Weights of a small transformer language model: width 96.
Each number is 128 + 24 x the weight over the matrix's rms, rounded and kept within 0 to 255. Layers, rows and columns count from 0. Numbers have three digits each.

# o: layer 2 attention output (transposed), 96x96, rms 0.145, rows 40-76, columns 0-95
# v: layer 2 attention value, 96x96, rms 0.147, rows 41-77, columns 0-95
# q: layer 2 attention query, 96x96, rms 0.0991, rows 64-95, columns 0-95
# k: layer 2 attention key, 96x96, rms 0.0852, rows 64-95, columns 0-95
o40:168105107137162110111061115179087106129116127132211124151179104114113139164116156135107168127104084130158106142140176134174121145110088112135112126187137080126119104110091097091149134118143195104127139082074113139074082041112131115127171137154086147103147109108163142136169107158127122171
v41:156115087110148082119114057131142155125122127103113111161128121144138131141132132184053130154085128102100126153193097135089096074141155116143145128105096082132126137176127182112139114133178070097140084140145137133113098126172118166126177156134069101094101107135132110151123207115146148157
o41:160136178122098111168148149103194129136139109154114092093134131095120117143063086092191124141116157132153152137117117155133151178106085138079085144161085187105157117071140141134111163152115119163136141142063181174160174140052116106120144119099161114111112123130125160077138082128111133142
v42:127107129092145161156107091145175110161062151118187119143070144127041080083153114118158101145120108083089159147133124197139116213117128122122129119085173093115143085075160096135147136145138174184099123185105127127132165143131165086117103102154165056158120167123127134163105090185158124090
o42:111133094161167105121119105171133076077184129126114195108205146126142148136122102160086123141135100151127118144138161062119147122142154143118102176136145148152116168159144145140109072155112071112156136077189093110140132125122091188097173121130101175087124088169140146144117126155069119146
v43:114083109096112092103098226148157135091072133159107107087134088112104084126188101150127110090121105142139107098088151193179245126145038158121116138086169160139110135153180101092097144170110138159130110083103065155136133124139105170155133112200121157122070148081138125137120159123073143127
o43:147170157105179179089150063097137145147207155161112098173124167099142141106130144127123151157144160108107149122144100120107120156075223065152106099123110095107093134105087159110173108106134134099136182180211148067173163168106147083063142133095110074131146105120159118147136104110088084124
v44:123173154175133147126148161164146173140084169082100086133137106161146184124131134112145049117149193127157176146130190113187152202097141138127098129135127106197137147084097168150136156112113110137097172092212143121161104154135149071094131155098104118042152144141090120146104095096152079128
o44:128160056154167132086111078111119129141103093119167174158167111079145083073108112117088159135133077144106168154144073096092077153122131114155149116117152139072114129187129093141125116163123200089113163137123059169109088167112167129130072098156156136116086110124183128090142172144104208106
v45:112105082168166191124132133115055109119132122168121157207093064142109117101091097183137222119099129126152120105093158147105074117082158156162111137185134160149176156180099176105080130103106148086081175138130119134151152100132117146117072146055166161087148107148081121119171115120088118193
o45:155046158107068135105144115145137126174057110137159114158158126136161164125118169100066116156139122119134141145119172067121145118134095083060124066130102106103075153149116077119157139177148126191164148134118092135099117169153151079160162097180097095159154168168109114130113126136173126088
v46:119117105118172131117146064135129167143138141167104164146132088130108107080187129142089080174112139122099149140146067194104101137128162121115080149156093136158147097108094107111102120121159092094113148228103163149122162165217160186131147126116094161124131111080124124105082030132172088157
o46:126103107130085123175147144131204104182093099105086160101158172123088104140033106145130154121093178128149127126179159075171131132108116099106136139107143186164093118145183126118164104142124117140126187041166123132162119068043081107140139084149155116082126107203109133134148215113109165121
v47:163143112114165131149085144102125124079147141197134128164048142127090094163116126138128143118172112095112074117092146176104080100086140162159170108099150203124171147170147161109076109153165169087121103101156135159155162123159151107143053160143033142067125130133163125177139119126094126172
o47:070102212094108149106174064117151124134143102110111121105202120104180150148172224093146113144116144142150115148118125068144132122191146106078093132151039091115125137125058117140158122099142108141138101127106129144096125138149121068145238113123139105124148159134121112078118091119134099072
v48:151174167130150139127127167101123106102189097122147182107202176081166142148135114058125133104095108178187162125164114049110148120119070147100117100177147146162123151095135125089143094139112163167153125104078107127116144135102105110202139150116137124157098107149148141088157125116082127120
o48:142139116122107114169149144118130153118132158115123096141066095145102118116132134132149116107135101128082069114095118218145152094172177111147155122111161119142126051132077114167153157120167112069114117168148127108129153074147131158075078149116132141158194174138112106192118145183150105131
v49:161108127088094110068095110168116166143135123133121116156179126115164129099100095094141136116141131159117113101157138099164216043162165073101136160201109134109115144099142118143104156144139137085145026120218123116101178140089086185149147110145141099131145177191061102107105172136147077119
o49:131135133144129094168180111098132100137087170154153107120083144113047136101126133150169119159146153098178145064086121156100131191126064105144113157091125078131159144151130107073130142102149118217137137168103116122212127105149111087088112128179133098173104110117190108118131133094132181253
v50:160098085143122160119080150134150092117148126174176103164076077098099110113124087123181147064110083142119163129148117104136142184125128137126145097186161175105165119084131119113089129112056144135068161157100118135112182106092137158145094098100181118108080115117132194136135088178114146097
o50:113077126126152146132160076136108162093121101109124204112133108145123174111127160098087161167128141137120079111095173114097150088085138146139111122103158102153112098164129102088172092160152128164156135078155075064126107127193115140100139139185122119160161181164123098162094116104083086113
v51:153195104115092057093154065087132088106139107101107136112161112159125063162138091120149168096209098136149124113115109144093095112084121135135073149093121090172131112106163037150151138113116082095109092135185136129173157127114067076101181094140151122103097094151112116221091140124174034122
o51:104040148146165199179045159107158135139128109102146070140109077091087159046125147109090092124113130117144163058149171136123060145143083116109132120123167131151116144150102138127098071097139168154173162128089122145104087128119122184129073124111113208126130101110054182057166151061116169152
v52:178129093133102159116139088161161099080166140077221072086115153126177108147109114128150131139127145139113140134120142158071159138120197151104187152130107083141120141201080126145127130106180063161132203058126121135119112095117192162110133093098090091110127141137188113222072146071190164141
o52:149124159105117160168102140121088164181137113125099237099116111141159145121130136123148121065096117160082134119105120149190097094150056139193039097134115110114119120120183146072101169136013197096165089140093117165131060144137164097172127211124158155122124150106063150046179127147117119133
v53:111142093147231148076135103136095141097140129145113106208087142098086145122073049195196123094090171086135108081123123134110098134118147142137153143158137178075214111059134124099156137143182176104102159078137138154134095123161166132145116122024068153107135080114160149183140047114138118170
o53:122098139097026120119127065146134132218114125137100170064183123115122180119163192101133131141150135156170137171106123085124146116127147159101133077055127139189071124192165122101135123121154085128156112126111111115131192165121124129134106100255188044156112166130077094109114153140178130141
v54:146123122160115142135140147152109101108144161123134136159161110109131114108135081106152177133074124095109088175109131169127126136114100161172106156102088133171140099166141105120101147172103107129138133160081090151135165131127097155164106120098182084142107096094128157157119184155097115114
o54:139105140104104160150086121111158128111125122132149146166105153160115139106095146178090107133179108158080154128177154131160141133108116057068128083168124140106107125115089140121166159150137086132129146059145128112114149143148155148127168181137109086112173105137094121163119078090197107144
v55:124077137146127143139143199157126075143100103127119089131077138124143128132113130143108117147132154080091119119101162124091128136124101156156135108132119122163097129189147112094159108117140139177150184113131100128144081130201130138106125112168104166156149167135130110200152175078142148110
o55:115179116113100153115098117102121172136175123131112157134156139145142147151128128131113132113095131141135146153152077137138126123137128140114093113140127134086130149077115153180109155130122104083166105153117083134121128154109168100119142184083148110122118124122159123079135126168140088135
v56:105126126080110150113085150134118104151120114144158121220133129132123109079206114063148137112096149069182137126176158169108165078158124160167150086143181083120164149127145073151125137107128077157094102157113102133155167131102139138156159089176027110101147101099110145158060171085121084048
o56:099116140156150101169119108113160135159134114117095134084122106087089115162094185169051116134180146176094113121121079114135122151133074120137071177134073160109145101138111129099121127168134140130222152101158122085212088115118104115048097187164135167135152084152187137112125094090134086205
v57:084131150132126071097181116118084212094149090074053114116121122176126066114120143109108124158117121137143104127109186104164178127130124149156078172100102092103169116131098137175152121156161176163173131123135124094145074128112119127137148137073103150131092159136065176100130162079169122082
o57:173154085122093175057056132169107128166074135148218095156113134111089126166123093104129148108115135117166131141115131136143120175118149131128138092146118137100098162095091113084134162130121134087089159104115152100158166110099152124133105140130093095151142073028178149134152169139131184187
v58:147175095194139068060143115112146106093193102106080128169086139132174025140192127110122129059117092177103171116138076119113129126073149119109149169168175140134147186147160099086101141106128085119166189157068091119103124136121113136146199156072169123101121116153114109117099183109157144121
o58:176099128086127195137134175150115180175118110187193151136107116108092144113080123110144131175097163108164063085133169171153126138089136094133129113129136125213067059070134121159125126165155180132141152138125136127146111098149174093101048149178147153153192172136115139124146152201135112190
v59:132145103062189106133201106138096185132188106149168134079106191167093119065144162130070189153147136163151055118177097118100058119147165160094090168049111118100118123103043131128126108146188167195108077103111109176164117154069174109130088146070165059121130146090174098134152117088117049155
o59:204112142099041111177105149103114136168093175119142135201134117099156129152146117067151082087101082066120134137062170124148163123178124126100136118161111186150111138114115122156113180087047101053133169142126162088111144139154049147098184078140054183104139072107029151141163095158092243124
v60:185145138147165162174115071084136095171149186056113103183146136108126144171075117081091193101146130038075122131121102102135095118089150038173127177125101068190127115082157146105125118189134164129181072111166139101151127134155110078160100127134170056066100133128121079072122151173070162120
o60:097121082141147115130141144171125059029101065176205168110105133155123157087162142184196090106164083158129120145110152157073197153143092119041111109175147131111170121137060163162128167116184074152109095102061103236062123132107142156077157137144160137178097149161110130139143089121143158158
v61:215133131082130140099166167118100113131157139165169113093118110092093132110101104136090172128127110131071147129164094129145123117187184124163139158177155093113131129118087057086109158190227146130062110105117096148124163137164117145164170108123169154094099093023151135157141112151145100167
o61:130100176115138142207119058129158148152122110115110197151063123112152114094195148124200116143128135137121110063138186145136166126118096140127112088084105159137131095097090169144152135107095115117163189098172115112167117165098104135085151115177126102134081128208048120143140156137092198105
v62:119156124117093159082130148116119136130151133087132174111148110121141139129097097095081150139155125129172138106146139136137123175149120115088091168122141168089121157129111134149134153120182142128119081113138118138112114135128107128122163099074140118121159163147116094071114107104135083129
o62:152127132123134095128098111123089098152080181134147078151104130133115105106186105147129120103113100131130136117124135132125118134128098133155145097100154067114125115151137112125142138131093159137136187162131112116131115127117112133123107114160100144140066099129086127111136156175135157145
v63:116092135138132126165139167140121100190102143088169083093140167115154127130141120054137111102085192133091099152071174097085147108099171129065133138079108126115160156132092127143159093129149163207176134170063117091119100124080150174082089127122119067162183120114112153058112132033155104061
o63:088195109107068107104123177154094153115153127145144192156119177164096148146108128136093086107133082145119080127149089125146134124161108155165139144188120170137137097102182122125127192181100080080080102083174124124154097145143121117135140199135101164096148098094155104147147104207170139184
q64:131135119141122127118118096121125126134123109104126141129139129115117136098126126122131124121126124135121129142125128113137139116115127129122114111120118118134115130134121132124128122130119121116119115124113119130098137122135125128121118128154125111108122142119131141129124111114119134136
k64:130125122140159132125124113128116146112120120137091153119140118140142133128117143136130136135123125116109129110129121114113113135120112130124105145132125113125136151120130127121119103129118125106109132127105118130100097135136115118122144109135118117132123141124110119148109132140113141123
q65:119124128123118109130128127131140114157128131127124130125140108126154124135128134135129128126133113129139135130126106122124122132162122153133129135120132113130128133144143142130108112120127144130119121140123141154123135135117133150129109134125144140136112121125135109131130130123158132120
k65:134129155157160117124121117116116131152133123088121131128131130145107125127117136150142136124125110144130111123115129111107126114129115118132115112152116103133136138125129126139134099117122138108101121124077128122103141116147115123112122126166128117119125140120144111128104102098103132136
q66:141128149140135116129133126105125152119122139129118099116106158130124133100155115123149127099124154136109099154138134139127113111113136105111137105144112119108126113116168125166114114153119116122125144124123132136128151140119153104140144131104124119113128135139127152104123145146123121158
k66:118114115131099136135107140130132133087130132130136126097133126139109133116152117117125105124122157123115125125145114137131126156136120115104134138114115144146121132121124089116122150105128100133157112148157129133129111104111141127181102104122144103102142137130074152101154151143128116132
q67:130108116109095122124125110124105113126138120124122128121107126127126130103126111118113118148107130123114114120128113124138137134126132114134120124113136146114124107128136121124123136115127110140144142114134121116136104148106141114136116132111133128133106121154097127093134120146133096113
k67:111111145126106124120150141105135114120142136133128131143114132126141121104125113120120116126128118112113121108142119141124114135138140138119140150112137115147132122143122147136116144127125134162167133138163135138165139122131120112131126142123160159137141128141148132122149122136155114144
q68:118111131114112108127133133129101107116135138137140132130127119122151136146125115117113120133110110141131148120123138152131123142133147150142132135124143120108138125121120135143137126107134140126127119130132120146125125139137150111154134139117138151145137130112139126106123127130130124118
k68:134142144114125131124134135117146120129127139137132143127141135131131135122150137131118147132132111110127138112129134156136142104152144158148113140135137127135139139131151137154123131135121130140137142136143136147119152134151115129126133151129161141129123151133131106135107131119145114143
q69:146146100135154141100111111127130129130114125112112111117143106106119113117092135135142100122131108112133130103100113111107105109109102107147099126121116096109119126128099134097115107096102135102106098129089115127108108125111123129094110124104124117120099133100137099148091113111112119130
k69:163148137158170141138134111161141148164114104109117129158146132134123130130105158160185147129155108158166105128129167141123108137132139121131112083159126107132123174126133147129151090137137148096064110126100131152088167137130120178079128142140099107121117155101155135162110127111103164155
q70:152127151145147127118147108115134154127113134107100130121129132147128147110137133121156147121143125133112105143127148126110128110126131130114126112144128130151124129127137122147138098133136123117112128134113122120105135122156143134146148112155128114126138161143116137142106131147132130127
k70:159141147179133148114127115139132154135122139144118152125138133160110114143117130159157141160143151137141139146116138134133125135109131115121139125124132145126115151145137121124155127134141131118118133153118120139109117124107132153119158122146131109123146130145122143137151149124144157133
q71:119081101090079094119130111104092101131132120118116093116119105121140120118107106104105102125112118117121116110114122133116131104139118125116131110096119128106118117131131150134104115117118112123139112123095113092121126136114122091134120114090138136138125119113115123108124092131122112103
k71:100124155125127117127174122112117101129131124116118123116120140095120144105134135124155138109146148116137120109145124126125103107152140113126137123108117124138125125158144129131133098113121101132112106126133118153118156121164104135138127137153149131129115156109125107111109114105108143140
q72:105111105134116117132120111130105117117146123136133134133125113120130131127118135122093123140126108102121149119142138116136124141137114119114144138115124148127113134127105126112106132119151119132153132130138102113138101106111129115143119117111130132129139110111125127127148118131123110112
k72:120103124112109119140136134120136106137138143137142123125138135127125142119132106108121118104121139141121140127148111137130129133113123143149144144124118129108153123143118153137131150131131128141155127135138138146156125147132137109138137133131147147132135111157149141116137111126138113126
q73:121122137131119143148144127106140130138129130133096101115142126130128143130130127116133132126131148133124123128127146128125126099127123123119135122129118152132129124130115147144124131137128117138126139123121136137119150132114108137132151111097139106130138148153122144162147154139139144126
k73:122132142156144128141123109132125124128131119116125139134139115118133138108150152136129134132130145126117121133099134139137126137136127139131133127143147141135129140107112113137151134125136115113135118140119127136098118130116151137137121116123145129137095137111122143118137125116104133131
q74:128100132132110107094110126106118115112103108100090131104108107097090132106134110111111106096109120118109104122101124088121108098098115121107094101110100081103104129127117082115100108104114131088081085125101107139080132096110117112095103106103111104109098123109111120132093125093107142118
k74:127154115104133124133119096139106155107112123136104137101101120129106117123131123107132138112106108109130108131105119126135125139128114113103116127141128139128117116099125112108161127135151111104115122129117121106099097111116119120128124118095099092126123099124110119113149125106135142102
q75:126125130131129124142134134105109124105143140112131118136126118134125143103119102116125124138121110127122129105122144136133115108130122116134138131140121136133133124119137130137123122113110133134141121120120129112113123146144137127136158138101117136132124129130134125137124104127103127127
k75:128113121126124120123125143128124133129124120109129118132126123131114113128122104114132128125130129126124119118148118144131127115133124126120132121125121121122130145137134098118105133124118128120132107135144135119112122132146126123127143131119126127122135137111131132148132131128132136122
q76:138115118111092121150127119114161107149120103130143123123152135114113110117112126129140099131109111141133093088116137126143139114132116136160126132099138121123116110134098148117103131122097131139135112093117143110152134151120102143119132152101121133108145117145107125163121115106160123121
k76:132153143176196148116161141138119150160118101085090149154128123130128150127119154150183144133154109138144160131132188118097133096145140127150097101161108084129121176158128155149155086133119176138049094131115142143071157114175110164084123131165128113129141170122179143164100102068089176152
q77:133127127140130135135123115109130156122124127152127117126123120132144124128135126111122136120128139135127115119119111141129131137123124139140129146126137131135137110124126129135126132114129137112146128129129125130125122140125126131132142129116131121122124128122134137115131151121115130116
k77:128139130103114147111109117120106123133104129121153131124120125128125135106134110123106127118133110106123112136118133125133131132123126120124131112120129129149113130125125126129140143147132138139135120130139126125124134127130122131135119106119130131142130133131115107125117124137127114119
q78:122129133135134134128121122115135151149124124101112111134126147139110150109127137147108110136144124132103140102152138127124114136107120112141131121144120148133116124150130116105115132109115112128118122126133114141115119122123123132121130126161125129098150128137113128131114134125129118124
k78:105131114123120132118107121138140118115130143149133117141137126129141140134133130134093121140135133122133121132135121122122125129134112111122140159141123148133127136139134132132117152117123121147131133102139124129129099123120129110121148132119124129129121121149145116134122125115135127105
q79:118127139130133116117109105114124142129107123122121122109101126117130097117148123124145115111118129140113107107123121121124120129103116113122124122124103112108132110119106110130114120135104123113114139106128146134117111123136124107129132117143114099112123130124118132112116144125112127120
k79:136144114137138140122117120125135129126128132133130137127138131116116123129131117126125122145118139122113119120144135118142126149119119120126125140126144124141127139134127140132128142131129135147128149119142146123161120125105128120133125137117120130140125130135123140147140154144156122119
q80:133141128140140102127133150113101117122138119137151121135095162133140120164137115124102134104124119111117123148150121154163128140121145134126144135156116111117137091134172134172114148155130140130129130113136131119132145121143146110122145149099143156136121103152161130120118128151123128128
k80:141100128121113120134106150102101136100155143120128135117128142133111131095127133098115120100126133110110151122119119133107103123143125111099123128108121121136150139123138087104083138128118126117133119150141124149130125116143145115147114111148141120121141134116110142122137144117123126130
q81:143113133141125124129120097105107130131133128123126142128117117111151129116116131113126132132129106121119149114132134124129120153134111158145140120126110128126144139141120153132112116130120124136127120133127138130122115149134120127139158131125145140154130114126137144124151121088126141109
k81:129148127138150115116142133118126131163118126123113115139128140121116130130119129140143137110105128112122110118143133106138133116107107102149114104130113105132115137142121142145136111138117136114120119127101154151106134101144117123111126127145133122118110131142121120145110110116139136131
q82:107126117119133138125108124158119127112138158139148133113143092145128133145125153145131118146130116141141135125107098117114130160132111118117129149115132128136144157127100104097134134116143129122147112152129123120133085119126138137142109128125111117157114131121118105145137140142151097113
k82:117124117107116110127117135132117111154144112156153096141115148136147139149118112126089132149123111140127122107129122137166160145133154136138147136121125133127134090147135172137126124137128131147159151109147121113163156182122116106140150140110159161141140085132138116108154146152166133116
q83:129116138148110136139108131130137132122108132131109134096129137127117142106123139135111124125110148135122143133114110112106129132129130135115094119144103104114127135144120108094124152130126130128128110142131138140142123109115115124126119146137125132109135129125116146112124107140124110135
k83:108106114090096122139126131111107094113138133142141133114111130124114147121137113115110108139094126130121122151116106116136151138137121126094146152104136156133121121113108136132138187128118112138160159117162114145143120137097140117164133132087099145140114102143117121121152132161148119094
q84:143156108137143148115113103136121150124110144127130137101128117116110132134148131123150118148130107108117110120111113120114120131111128125161135150131121121143125132115124115092135129092113126126115106129123153114108105131110111125129140120105106121107123121135113110151123121130132112105
k84:140149101122139140125135123134132129142143126156130110146137101133122133142100118127140112143162098123133116136139124133138131148124127131132127125141132129137098134108138171162149126127141146143120143122128157128109143127139128137104135123128122144141142143120143126133137149125129132143
q85:107138122134131135107126123149116122107131123119125130113142107116122130115101141134135117118115135110136140112123107123118110145131125103129120140109145118136121129128135114091133114111149128115100105147112120133120096124136128116132108112126126093134105135125121111124133148109120117119
k85:153146128123144120139131133155136133153135130147158117161129131138146118155122145146136124136127132153172099134116128140142131127123138148162130140155130125130145112119127159140125124145157134126130138140132123121154145151119138144109134159122134137148138115121167129141141135124154139166
q86:131160144153162135131123139138131134120130153151131111133155131127138120129143141145133141135181141123118169138123120136135107161160122126113142136142116138139131138153132109118120138142135125127144125154157134135128118126146129157126125132131134122127149125161123143129133138136107136136
k86:120122124116092126120108116140111103125138145154138117134125129132121134130127112128096109127123114129142123136132114124128135149117117137111144138136152164110136121128115127122104147141132099127179132142153122132142092135109160118137135143087126128142136107131136140106141148149150108115
q87:141124143139131143138100127123128146109137142125132148100130135123127113123156157143131145123125153117117113155125139135133115135148131124112114127148130135150118138130123108127130129124118131107139127138153132100134128100120115148130136121127129123122139113143090149126139123132137127144
k87:114135094123098136146134141123124130116146137144143136132110144137116155125143122110101128124116127136135128134117110141135133163118130141120154133109120133136125129103122122134131167122132114121169131138141136122150128151124130106158127119095119138138110097136099132107139139161158118100
q88:123129121135142126134115157135115134163152131122123132119140131149141133160134143152126115131123142141126138123164141135140117141157136159159130135128135124147132137133147135143123109130127157125123122128110126119143128104125128144133116130127150172127150113132136148132142138126149137142
k88:124115133116138135110129098139131124117118122119131109120120117118120140131145168115146124115142098143125138123117124130107131116123130133149117125135136105130121114120113129118126124127131121107094140132097141119136137131139131126098127142163126123121115133146125130134125103093111117133
q89:133133140156156129132136165124132127138121153126108133125130126139144135128130120137131129138132136115111138137123133123124121114142126136132126127146116118126127131130135106128133122146108143131124123145122139122128128106141123132129126114130142135116133133143134138141113120155123134142
k89:131125123102117126118126114137125120105137141153146127141129127128117125119125132114118124131121119123133130131130109136136117151105099113124130140120136129115113103125133120095125130128128104129143143126140132127138103116112134114123145113130108120114114119114114128116130145127138136132
q90:131122117103110136128142112140116123126131142125136133127138119109125140130127132111126115136125121125126126114096123116125138121136151118124114133118122141124124133132117112110142142119120124106133121129124119085153117133147133110123130134126114119138130131099136135116105119138106123139
k90:139122130106126103134133132139116110131125131125138121131123141138139124136139137134133132128129127129127134104146138143140121124142146132128134120113141133114141134122118136145134136115133134133126127131172103112142137138129151130154143158136146134150143119118122147124138127126142129146
q91:144118133129129111144112151150123111125133148127144126130116129164124139152119119135118132124104130151134137127133134149148148133112125121111126125134145108133153132142147100127126154147135150152136141122109158126148136113132125133131099131153120155135144114127118137132132125144139112126
k91:104129138107118119136160163122111125131151143151137133111126142123132150105148140111127120139119129119125147124117109149135132119148158145127127142120144120132135134136142152130115156132118111139151140137131134137147159137116130147153103133119141130139133100121109121110109127140130115129
q92:143115118104100117122134139135125109147102138134150119127146129127133145135130130122129129151112126122143133132107127112107140119125141124103114129132124156120142140128128123122110134129123129129143120113116139145142140144124127126139143126129136130133136133136126126141137133128139148127
k92:130138135118115126119116140130120110128148126152134128123129142123120140126122123138132120123126130122130134137133145124120136143141148107126113128119132104126113128114130144141145130123125135133133116137154120122141128156133140119152125143141122139131125126123121152098128120115138121130
q93:119123120130126131143143149138129123144146122116117134157122157143133120154132110144122116136124139118125125121162153129151129117108138119134132127132128146119116129141149145131161126121114121126129153109153145120141147131122140124131134151121131144136118114125140122141118139142143116137
k93:146123129159150137112152126143135139138134135134108133148119122117130141109146144121163118109145152137151132112142157131129117126140129124145128106127106137143138122135121146132113119111115131130124127159149134147119136124142133128116135126167142113138116146133125128149118139135113148139
q94:115109118096088096128123120127122097111130136120123120123138108121114104137107119119124105143100107119121123131110111122125136141133133112093150128105133146127120109106096106116122127106135105113131126122120125120123108117100121131121102103121113119121124100126101101130123116125120121095
k94:109107113093103099116135117101121100137120101111131117131129114125138103117132105129101112113117092110130115126146141113129141117137121117123118116107106127098127121135132135147101109120119118118140143102117128102124133130110106105107140135124137131118130108124118097111121113128108112110
q95:082124124134097119135104134103127127112123145105113112112100154121102123081158119118104134125115130115119131130120112122115096115143108124095123125133107131114102138111137083128085136124116108106125111117138092112160104082120106146116108136133119127101133101114119146107117131119133141163
k95:107103108125107112127095161132108097116150139135147125094113109122119165123142101118076141137115158120118152125149096123148128153127128135095142156112145171135135124116111100096117188131123110109184154133167125114172110125108157095205133134113113135119140107128113157121151138146124095091
v64:110123138143123101146147125141102090144130115119110090138106143119122145139127137128119143133113125115109126115121153123110116123118149150145126118169124106124115125125144149154127118146138137135120155109154113139152120091154134134096135156147148160123140118126160137117084118131127148138
o64:122129126142126130122129131116150118132115103107121145144113169125131145086135137126127125103149146130125126131149140126147124097134124114094144097129124106112117132164147117144117121155126113136117104136120116151100146130144157114140129140144147135138124153151140147124137115114120143160
v65:130128126153143129116132128123139154121106120105120130123120113148135122112128117153142147118141148133121124110131126127136120135105120120135135124136105131129097149150132088108114110127132120129113124127138139129139129129129108123115115128138142106104121163136104126139130133122123150136
o65:137131132131141161119111126141139147146113144122147131129150113135126152130157144128144134145152117131133132139122145134113133130119145120106145131128134144147120139113110119146139131126159138112128122153123131133103127131130162138142119119154118108136142133137130141126137145133149128132
v66:135120127098109070155133155142119118154108133112148128128099119097140149147153130116128129139109100112116125128115126113156158112129159117146120128144144111115137143143119152131137129126112120135141092132157110125140138128122126134108130129137136144117121129116136150126105124121109113148
o66:103138133122174139101117127105115135117125134120123120157117144182132107137132108139127124116131133129132133134139105143103114115121125155156121114134122103098154125118140112121145123126105161116104148138120138126128126130155145119127123149134126141139115113103142118135113122132137126118
v67:087128134121110109116115116128132127132148127126138123120142109130137144104123131120127105115124123137136134132123136114159122106146130123107098130127120082119124123134156133128146110128103108152127122109145113154142120133105130121114136146110117154113135122120141133109103111124092122134
o67:125172127138171111109138161123117136129149130131130133129124175134126123132136123148119156119146137118138164133141127134105110147099139158174152136133136129123127131133172140118121128147114149107110127139129123120142135116156134132124116140141153129112118124115151142115120144133117128149
v68:154163104151158130102145134131110162101097114120127139123124133133108112099147121136140119131136137119116130160147127095108132122091121107101103130135081114158091129153145115115076130119099151106125114156125132141091135103132123129135130135167166101119116145083080106107126154124109145144
o68:131130130136137136138075134143144153105143159114134128132129125150102141131141131157122133130132096131128121109132134153148111133154118118138136139160146129127135147109142082136156128147144095127137134123146139136138115122107139152138129117124102138094149123140143138162101144166139128146
v69:096108089094100114153135135122124095127126122148156134150079129124143129153136133110101117142088118151143160131122102140150129163116113153150140139154135147131129132114129172150115144112121144112158154099099103129157131119113137135123122162109183176139149111099118168115143129125134141123
o69:114091124109095102141107128133124083129103128124133097119134111101111138113131114130154102107110098123144083097120165124140149079138135156124126132091133086121133126118091128134129099129112116153120124128141126125158159122143129124120135123144098156131126100131135117135143107147138137143
v70:132175150137126154094123133115146160112122132117114120128140147121125146134128138137156124120127132137129122125108130113118123115129124118142117098120136116137115141142131114101124122118124129114128118162127144133122130115116127136126106139147102089122130125119107124128141137136114109114
o70:148140117133164158142113144125131165112146146121107139115136103151130121137124137136130125125129141122108131115134126149139117146129147112127109157135119164155141126111122115120129138135133128105131116130151144114136093136130135125128136130085124115113149155155110130150110153127137113119
v71:139145117128153125131129133139141133143121150137123148110133142119144137088143124119141130101151153113133144156119139141133139113114153081098106108133114144144106141137156146145160128139122110124120107129134120175122141098122141119128122124154143126127112147126125125091110145127127139149
o71:093143152136128112123118142110120143089165137151138133144113147132143116091126136155110113131129124134134158140132114114126108165152117129137156129162108138138128142111138121123126146142102145122108147133163122115148133138152127146137136129131116141111154069108147125126117117155118156139
v72:172178132153144163108111124156155163133118139115151172134144120172124128128140109137153143128135169141121150107125122127135111134136111113141122128107118142144137158134144093105145149122124123121083140122101152125114118133066096116146142083122125065076108159153082102164147166142130140100
o72:129144122134116134128113136153132114116150120139101165098141128114119138139090134125155130152123161121149133132106110124125123166122120146126136136112146170156117143112127118066125138104131122105130105143123122121122100127119129151131104122139135117147126116126096129102166134112098118115
v73:108118109135121114109143100134134125130145109139119120144133177138127131120138136137122102142103115128132121146109134135123161131125114148131147115117127135120136117150113119123084114122131148125137137149157121105131137118144129133153147157132132138133118110109136101128122150123136128135
o73:141100132107120117153099101134132122162111124135156123126145115120140136122131138132116147105146105131134130122148144116129141110119138092103132113131123114114106118147120143152144117157135114143153146097112135151111155145114120123116159105127151125110142144163115121146118137136136134118
v74:118130134130151105147136138119145148147132137141126102129103133137120134133132146122120128127145125144125130127130158129126147112136128157109131136156126107129143126120149140142155123157124121145122122147145148147133128129130147123107126146147149194133120115137146145128139105136139137135
o74:134156136133153137126144154125121135119114134127150122158122148143122116112162090140150128122132145129130123119133115132124114126114148124170135120145125134121135130132172129150112136131100143126102142128116140130141147131152128139127112151135129135127119133111136136115104145141114156159
v75:151130142130152116096104105126098117127080150089131138121138086126122115094141122108153124126132132127127164148124143122123136130135116118136094115144141113113118151101115112120129131136092139123091152145129141132112128099131131135121125104179122109116107145138131116133090129100098150161
o75:103132118162161139128128126131156134116124115102116128126105141130110100152116131142150157126130133134119105111141120118126118136106114111125135122139104149122128122118123102117137095115142139098097124133136138135124094104110123138118109117135121117118146136124124142145126144113111124114
v76:118157110140113086138125168127150136117160138137136162144130135130123119144124132108123089129099107139137157148144133121138124143108126127127127137104134107147093143121132133132140141124116131113141137143131149131139096157122146126098127133111138140138133122128110171125143116132152137094
o76:117167092106169136122100149129121129100133144119153096148119141114101105112123098140119133132122095123130128079136104162145097153149133138210146162118155116132158106091124113115139125130111148123090119142126128127161094113135170163139083148114098165116128103117175136111131116144137146164
v77:122125134106117105118135127123120113166127147149138095143118141147135130141136153132118134123119134137113126124123129138136121087136139112098124109138134118139120132137116114159134115139153133143108135127142127134145140107139148162118120120132127139097132136123125123108129134126133138152